Part of a small language model's weights: vocabulary 2048.
Each number is 500 + 25 x the weight over the matrix's rms, rounded and kept within 0 to 999. Layers, rows and columns count from 0. Numbers have three digits each.

# layer 11 attention value, 64x256, rms 0.086, rows 0-63, columns 128-255
482552544495491478528503497492507472545513492510539525454448461487500533495509521500495502533518512500479488486482521522529500481484489525533464535499441503461491527476506525480478528507492420516551536534515518503500523500492471473456490471493491468462498505491502504461530449529477508534500490535489455488511476495494448470501451519542483500511498487508478467491493512498542485503481
539471494525478500510485478521541470513490486524477497468500514508500507496489547517500513462463500527487503481524484478568478481471482471510514496533485534464507488501476507508517502482471479458518465496502479510510491508493481496512533468476496504502520514505505496450466506522490480493520489496483495517489470480492492489499531566514513524493481449466509466537507511495456460482504
529504512519492491525526491470540488504510532484473507502477485472509534513465493495508497482463515522558480482467502526505492478519459522504535534503504483512475520509499509546514490501482493536495522470524499493501542495515504524501476469479462520545486509529505542521502469519487504484501527481501472503459529508530498493502473499526468462495507517523489499497513480517536467513488
509517491484493537460471527512517476483495517494467476487526490491504525528530497524512513491483503507512510470509491489510510501475485478512494506499509515535551492496474498454437495520519489456513542521514472517491518500474464505517447482493514502510525498501477514504501489517519526481479534500541490463527520475501520456499504482523477520515491516478531469496477492517458468506486
444516452494514504518496549521536486514523495521537515501453502495491494503491526503497503499487508492519491476509489531515460501496513481476531527487458487505468484479462508480486542481506539540517493451483489469530493528448526450470483519499511506477486471534504491471482535524533497436503493485504549523518543497586508538512499522525505533490491513470546539516470486489446446525444
493533492511448549502464490514488500492483497507498488493482484532497503510490510509445508511507482482528479532508504497520462495479522477496510502491474484533554514473434537465455471482489448497491538520470500504544515478491507481505528467521535516501511468487481510459492465515530515521492496510501509507513545499448543471538490498554481500494500457496547486517502467532528506495519
511545467479455466534480509507485494433498483494503550464484474503514500508465486501532481523519530447473508530461484463467521472514460490483527532503477541507535503471475502484502504497512457526513463519527497505491532506460471490482491463481534520536486486496486517488496509499523489507525475507465530504465485497459477508539472483501482526536492465512493526473513489510541545474477
523469516501465496511500523506497527474491560486504483521466505497493537501534506502509491509511487504536480472471460479521502490508450484547511495487490496505498463487530501467502488477465530500523500497452521465493496482486518546495460464465431497476508465510484512502509503497487480503455461504524495473498480492490496488486521512486501523539495492504535501487475518494479543449507
514475527526461498438493503508494507530503514509499536493513522472476480509485494483511509535504526472529519473515492483510451495478554504538488513467493510479491454523468489504492450468477465492477520522507536466496473482517483495531493493487500529555500550498493481457534513499515486518506555502474517468515515517524528455508459484511496551552507489525453462516541499466476539539517
481487515533499475494467489535497481486544483510503473548491490445468503506516511477511522510494513515464513530523522518480502514508484524527509550464470495494473484506514545491547517450491504478478495492477505493518487512484538478529490471513493492519472502529505489513509514495495461482484467543477497497468478488545522531515457515485527536522482498473523546524502481527519511499496
535526497521489510468513530469474474470533517516478487510488491506523515504506500494527488487501502492446519468489487486496517485488500507505505467486492531471494445487521518496536535483477530509423542473476490469512490491512514525493495518483466515553499469489504518513444507478505526514501509535490522507528503507517516512501487515511520545512486561477533492594520493507520507516500
506510486530503470491521463476508487515505495520490493522510493480490513516483463521492505519475490502506463502539475502490505488505503501469470498517463504480473520479491503531503474483519538470503487476512488475482502481503497487528496496532462506537493508507523528434522450505510473490489532522536481514509517515508529489485494457509492527487517411509493475560500516467525491479506
517485500494494540535495496532515524504500457501463531494516523498504550495490519511529473513506495510522443518465526480480489511490499495507494522539496507505476509510503488557506426488510468525544504526499517491518490503515556492467467502524477521554488472487506503495470472506485498513454505503537506512508524500497500485527470513529497545521509486486500519456498498505527478565511
509531560527503514525494483482460501518486483527486485493523514501511460521507480487475497498516497491491531470477502504458530482496481510525481503499471522531480517498489486480501473533491511532499500487511485480484523500512491502484514532511504516526530470477489497498495467495526462517477537486490502541525501518503510508493483516519499505489498484493470508488486498494520489497476
505528512481468515481501544477502515498496496460473487473504501503492504509514498504524473482513458511524491513474459481471506461489496495500485471526499513516528545521483479512500501544519476480486516483528483484478500507500484493526504492508486488473474477508485474474513472503512496493512502542540496514536510513496486488501484514533497488487510457525510473505479517522450486495509
517504498479467536513456492508525521538532478479506499480502512469530462501481498524493494490490504486476515517476507520511528498529505495469526523494505514526525514505518475473463541516471523461454447458478513522529477530530463509505518527534475457493533498522492501537502507521490482520466484526499532473485495500481475489504545488537499494493507479504458495470501481511566529450522
549479487491518497517513499527494525517489486515509496476448516508537489488492512494527490515520503504494518520520488510487497509505453518500484510513449498511450502489465511490496503492491470531507514542507492547501510520498491520540514499529536517503490523530514478476540497519500466502531453512508481492484547475512514526482517488518484483514484503496493467488510521482444465518482
534489500487503541486483512478464513497477514525535526573547506498528549496507462498499490514516499488538488508508490510506459478502494498465515497501484461538541487522493494524511454532516451522501519478496505505480470505459534505508523488469522492535449495521490517512470485492482486522489525496534456476483509506470475543497472507491493485488511462445509473527476533483500564483501
505541519476494491549486512507512525462533485528512500472540518511521512484516518496498475493522503508509520464490508500483492500521540496480491517449495536492555510501533514538534456504531532500497480489493488501507504488518484506486454506475488523507506469508502448520490493498479490496531519482419520510484436543481520510533530503464482531511483530493483531493505510502486499518475
476495475507512552535510493484496492500519485478500518510528468524507481520506532502510515495499504526538531467483452503499516525516499520513541531560490484471544480523477512481530510526508526479453493506471519516522510491499532504511493542519540534512502504463460563525513474486510498537476476512450489494488467517502468451483448531465485519499473499514512459522499488504545487532458
517539464466508523508497496480481474490458466456493548508525526470453502523498522481478498485491504543544502501504485541496527500510524489491513527500499522489488462512496499570457538491501508487503514471581489476526493505483518519499523520523515483494464479492509526480528526532497460518525520525468512519486493468486506459497506457498492553515497462511491497456507533513507525501528
530512557492539520500497492480484546542530523508503508519492492564520524503488519522525491486488546465504507496521520521468526480481548469508507478462509510513481520517484524546497530505495499499520509471506465521483527467527481511465561514501512501479521485506468481487483481485466488504530480467478488515504484540512448496506486482519523464506515493460515499534495481502498514487529
529511497517507474497501503496547512548490497526491475487500486506540454495482520497535482495483468522544456516526555478469470508503521466518499499529483526507497520507471496497511516490482451482508506477474506498481531500503550493551508496473510502544485517523506510540547506480515481478485477451541485477468526503567521482499479523524515494518496502511523506509512483489525496493475
465514565491508527479540461508520536509491505453533475514525509482492456505522539517500517501488540498440478510504448493516487490507476513500496538548479515512521455492475488529500522489489539481496519526495517483474481497465536477514486517520523485493507480460503459546480505509489474496494514489505507502517475521487492442477502480441501473509495503502481471521518504486463505527515
532480501511505495508474539500505474536509532514474516508528500519499503512490504494511470491506502484531533529520462491519529509520463424474490524557510543536502476460504488515502469483487493503528497490520531475507510489477475498547493484494518457490479510511489496491487513520519459472419495518490480473510528506439477477469497497532471530479510524482527524482503480501540551485479
519485457479491488506481498470501494485517532483529541493494472491482492469508537510550493509487501489496490502524474505519462527502515488497485516518546515502484459500494476495499486503500532500511481479463471517526498516493492510478493511469502511473520505469524513513452515506505492436479506461484500483462442513508505522509487495511515493515493519512500496478486504529509481508500
469507508428475524516468497485527552481516493493531481520541520511520485499478485508519491501486521523454487510490532522515543490469507514506499455501482505470470497479487464500488482525493546503479516534474506504508501525501518506493515492510532511530447520523494467495454478512504542538500547507479513540540483476526507458495469496466465551468482490486484505471519502495546484525488
510485486484507474487484472506497531498536504537524499504492518497482469509498492524483488500485502518475496480505447525462516489502476497477513519477451515508498504491486478517466489514547523492486501541504518504471498514523498526504482481495462461510501515482499502503529467474520543552466484508462516461474517531516485545483529486524495515498490577527504508529524519495546462535458
481505515483516526524514521498480504503507482507513508528556493525497534499466487462509495474511523504548524509512489531490463525508493502466472528488520485498517539495490466465555473499506510486504495486489514492496503512483455479463475511509502514521497524544497526498480483513489519491507504458464537519517487499487500532521475512492482513462519508489483461436507513506530461496496
528524498526494488490505513536497484504537481507535502505517498543456480511506521497533508494535527522488478482493497444515491501462474519535487521519505491472469499481460523523483452529495492491464506535493498522498519496515500491500451488502428502503561478518493494498523511492461509504539495493465469507528556487507505517498510462518525458497523478478532488491517459464474518483500
463486465517461508492525549516478536532502509474462500522484496526543489513509523540486490515485530504500515483493524508502480510512482493520502438472484500482502503504510473512514506486471468523452543524503509538550523530513504501523472462502520496506482522506460478522495482525519493564492485520477510480454518520491487507511470497543486492529474489468485505445534510498527491535491
504538519520522466508511432464488470476526494469479469525473464492520495499480509523475491458521490528537542521457491501453515517475503490466454500453529506450461442505533495493496518483515512508527512510471524554515540485497531478484506520560546475486506501543507488470544487510500526539533488510482483436509507473556522498516498482496492475523509507551506487537487505501503474528518
500525493495465477483526504495496478545517451533462475519513485489520506486512493520499500507513587561456516498509454497453514487492503477448485525478489536485559475507510536539510482505476495471458531509526519494510520489484462505455529476516471486507485517519501510483521518497466469549537483494507501473489511490500553472489527464530471508485518541516505456467514497534499480507536
504507496531509515534529512517460522502439472527520474490498535483488515504488502500535499513540476489498533524511523496528499535494473507522521500485507492515490543468488524498526438527476483493490459521492513489526489491486539521476517517481484552475522561535509467493497526486510507542466502499496501468491489481535523504517555493561492479477493477519522471543478489482469549524458
472522470447488541510522458510481528491502518473514520554479520480526476505502514476540519514529487510442507501501486480479506484466472482499473512523448485447475497502458514496505537483499521544491490488538517465519517497473486506469559501523498509493431492542485532529519485502484484502505486463512488478552472491538466472486458484503508555547486489460518506473521464496478477518527
511517497499514449457446515512507524555460514514486519522486511546462469498516514451497513490484519470515482462507486541509430523450456487508505527494493464516472544495497498526492516529490504520568501505538494470444503464486538502551452562486454545497458515469494490518452525443502466484498524488483602516479506506517473507461473495491503521464463518505520553449520499481515519528509
471512523527549473502531474527445513518484556493474492552482500492491489510482507499495525515479493532500476527473498482498477529495503508510535493437503535524547515488518447455483518486524509507471487505536514496569489526484501482468502436558488446524493510504486500443505476504476493493567484498495534471520515448469515512509497445497498498496499518499504462500498507491503450505474
464434478471504462506499500505474514505510528544487505511513476498473448504513494467512498487507549513523502487515468478516509541508500479513513509481461465515546524515484561531486489506435547474467507482480489507506464495517496513502536502502497454487448507485482500494500519475516517469469507492522499507543464535513530507504503507515510488529477545483524497508499502531478509478497
492483484498563490500493487494480463549527453507529501549544483467485512504523509532455482471488477484498489479507503506471475501522515514531523492529503476561522491538514474484519413458565545492494523521524485453516490534520514507476515536528519466516536513493496499469491504526497479507479482492476521515509519501465498511501548579485494454462505492475477502526464481481484507535448
512517525522521520520511460488471507473507544502511543488495511452533479494511515497489482467523524487515479498522497477477487451495477503472495490502499483472478494487532519531535494514522437529502474478514514514497507511495533469523515509500454501493461462532516492541493472505547517487504485512474465480483465512533492439504451518532508499455471532468506475507480476455478475501442
535490500498545493502467480518496522483498556517473489497501460464505521481478489549485529486498496471419514517547529478535454528477439538467476496512492552519508512478538519539487488556544532500493520465529479505552501532537532520505486512493501470444511528502499480505533482490519552504523503492463460537546432520513518512498490509558533476496498458487458481487486485533487459494487
497464539549534488501532496541452504523481553503511557511477498508477553504488511482528491481481529501482496487492494526522504520505554495530488542476520540501517490476484477509490532536526470544527524485491496479508507481582526508500467425504484453499509534474498533523507569495505475510490496501553545536489515501459478510525478566508529509520494490482552535510518507498478523502455
497463494499584493531491532488487539524496527461510487513552533502519516512484484492517496539507525489540499498523478517486455525503539510505510504494503508491466533514505523501523466486541520490516455506463465456460478485499495541520505565493446505493473520547520529479531492516510483475476505499486525431477474543476544505490498540495493518527498489536441559431497544507555542518481
480517507501500549542500508448511486506488521486480505534468476509491545514465493503461509499483521513519521429530512504547503515529476483445508503521481498488567523516527580486465513499514501528497504469515483539491498486522509493561461483487503507486510502470479537483598489516515510507468501499518519477473534525523504519477485463519514497444500463475536499498507511526503528484479
472460468539531472514547519484494463497492544543480504475525507484527528496484516512536487561499544509470509447456481516491526507507515539537500488526462552494519485489502502526526534483490496507440561517478498495491464497584458511554469443492557536464469538508499536492501495521494515500457506492542491506537471502476509494496487484520444483515503481452519473519455520489516481513529
540454478508477509489501523502511527479502526530493535519462502504475459494505502488523510473467544459490530533505581501501517498487523486483497496518505488475553501486500493492501537478471526506529511517455504498485470453519475530537475496498537560491515499478499535512489561501488513440516517478489518540508514484510510527527542446492512466516504472518514502524491513502439508495517
487506486539567506434515465535501541494404512544498512475458516454488505507459500491461511494497480519503551524530500481486517513476521464470501507505501508469536471481518518481510475516478503502486487480534531522523505452508473526480474472475578414467506471500482549531550470537498456530507515492519526532521523472478510475509453462424502476489496483493490442495507500487508431526570
517463498425531481540512555456479478531493504477503496548488460528498507504519492465525482542527535507477451445506488513539491489509533509512495476511455456546507455523512476526509522471559447479508488527516490504483526521531571473498481485487481536514523528474490511480482518490507450509540487493496478495485533495500487545496476467525478478528492450476503499534529478485513481543521
526507455510506504509500487502449477487488471522558465472463497503503564498523480494503501511477525501537542517533543504500512505510500473476524494532498495531468502468497532480509515528506490483478527501488508506513469468482509465540496559497482537427513492474510485478476483501458500474432544476537544493452502461525452483521532497497494524481513475527473466535478492515481456514542
496504561472501522480513511497485494492500495498518519532509503460467486509506498462511460513485525497569533543526482507506523565504515496503510495521519517518522461505493506511498499461522516481514508473488545451523551439516459505445479490481468489503497505506475495482482534459443451523493510486485500504459527477526457486480500496469486487487497485546485555484507484507469460463530
575456478490475482541549515478538525516469524513540538534539508489518490486495494540516474523500511506510457557546515511499545522500478535539506502510498532486460499511507505492471504487484478516507507497479507525520546495498475505483508463459496500494538558487509507516537478477440523501538519538476462527479510533482486436452470507523512503512493480506493485519536545523509462552546
540538446470530452505494492473487549516484479485532471497468484480533461480494506481496493485505511476458474506459451500536505506459489464479496512525490518483503474508501471489456483444463486495466515542479492522508480498457510513482545494505468518527523515499493512495523501502512472512501463531499533507478498469503496506468494493492484476480507518510536515473512493499538493490556
546496458491483476523470476511502454497483481560519504439493500468503543493476513501538509496508481527481490509535463509463518504509527509558506525482516498492542514515494526554504491460506521525538465495483518520507494468492488461524537486519527505513475457525523507548518499543485453503520492495499507497514508499504507513529510480494504528522518539486496544533468505506522525532445
510525479510554507502504512531444486489494499460539493467503529476543475519495519547501475512515482487550486492495499490431478473507505499501512494509476527494508512466496520493468495522517479491468499506522481533490511510501488488526502474484545437463486507521497504484479456529493477537468505533478484490524500494493506530486513518501474514501510543474452474493513490495494476535495
504500483486434532497487515480500491532534488474475474522490502544527540495533492487502487506495481497454538488523550474492527448468481486505474503512496493468455491485485485500492485542515483468507490513541512502465512513507493534480456521470506545513552479487504539421526469447499473487485514489464517549463530497508493505512506488472498522543478518524543542519477569511500560529526
502491586471503510519442514525491515496488517547487483544492515527548547490502487533498515507500496520504534475466557498554501525476456507469496439509484478514493506479493522521515487506434505508509473513496490480526488485521511482501520499508510480504448473509513516513553510519471479491491490519477502493490503510477481504481497461506462490467522462464471535503471521529508475471498
504571502511541551536472472467489494510526523474548493527504492488516511506470516482521493485511548472564510495520491514477494496491497497510505515455523489531520482512510484505521501517489479501468502494484514490492511500520508544490513526443544539477562478496513500495562478460484521445475499491542466502517540457503524483513481512539503466482506533470452469500523538501516460469541
466522498497527486535535402494539464482520486501496520524484501502534496486485483540438479466481494477523447507505492521490532492508498528485491472478474529497477455507534486499493493422515465496542507532486518512531503507455502496477526500537499496469503472449511534494506444471491530518494446514512453510519486510479508480502437497470471537486493468476549509464516450511497528524500
542497482528501522474495500557491493465520497496483540458517512472484543492466495490476492515499539494453513551461456489503534494487525487469496513441543505518509504474497519484502506488468488506447482488547539507497505504549503493507453512474470474481519494554494482519529523496531491490540521494478509485470521485536509515483513497495487515472494559531475539454492467514511522423536
522492453463511528464529504517473530410509505479530478543507509557548497516475521483466460523518563494496482529485505522525464503533475522521492505533453520501513496443533574502509502491487527505430545479487458497461520480538525540537487492492481489456501505448475503508470513473516506505516511479495483520503504518507527461532496527533497483533521468510535470488497520477532551519465
521520474522500478484454489459529509490495481492501496460522510450491505495478500514555492524504504494488530486500518473481496471517498482501481498483515567509544515499534487479545513500513527470473514496514508513510538514510439489505502506515495561507479522521503462495500450533502477484490494457483528461503532496502491490476538515498482517494495486470492526502490495501515502476462
472524491500470460538502467481511498574506425490520504492488485572501507496472507529476524519465521489507484511481470491473471492542476516516512530538514486506520519498537505507540501445542472481519503500466516515557491511480482484531458494525489498496522507460515485500478517483494491484475508502473479498516470497452504510516520478521528492488509534500479476501527479515494518460503
484531490482487457468493469475526478493487502509519479489500508504505477485483531506484488485526494521510481519542521524544491532472533511513526480455526515466543536518511498547503495510490461525519473480504487500474495499450496465486505500516489454485502488479514505481505512485522532529514469500495508420509536485501499539507517431523498505463493501446516534536453522512476475498437
456527488484496453510480492551498493513537490495432535510513518482507454478485480502522477508504470470472453519493481481517486488501519514497528546523504473534488461497470490488482520500503496516490505523479474526518493520502507510504476481494528501496504502510519520493493560466513452482517516493492504499530503478423505487482477506497485449539511546469534556519527518513478491476493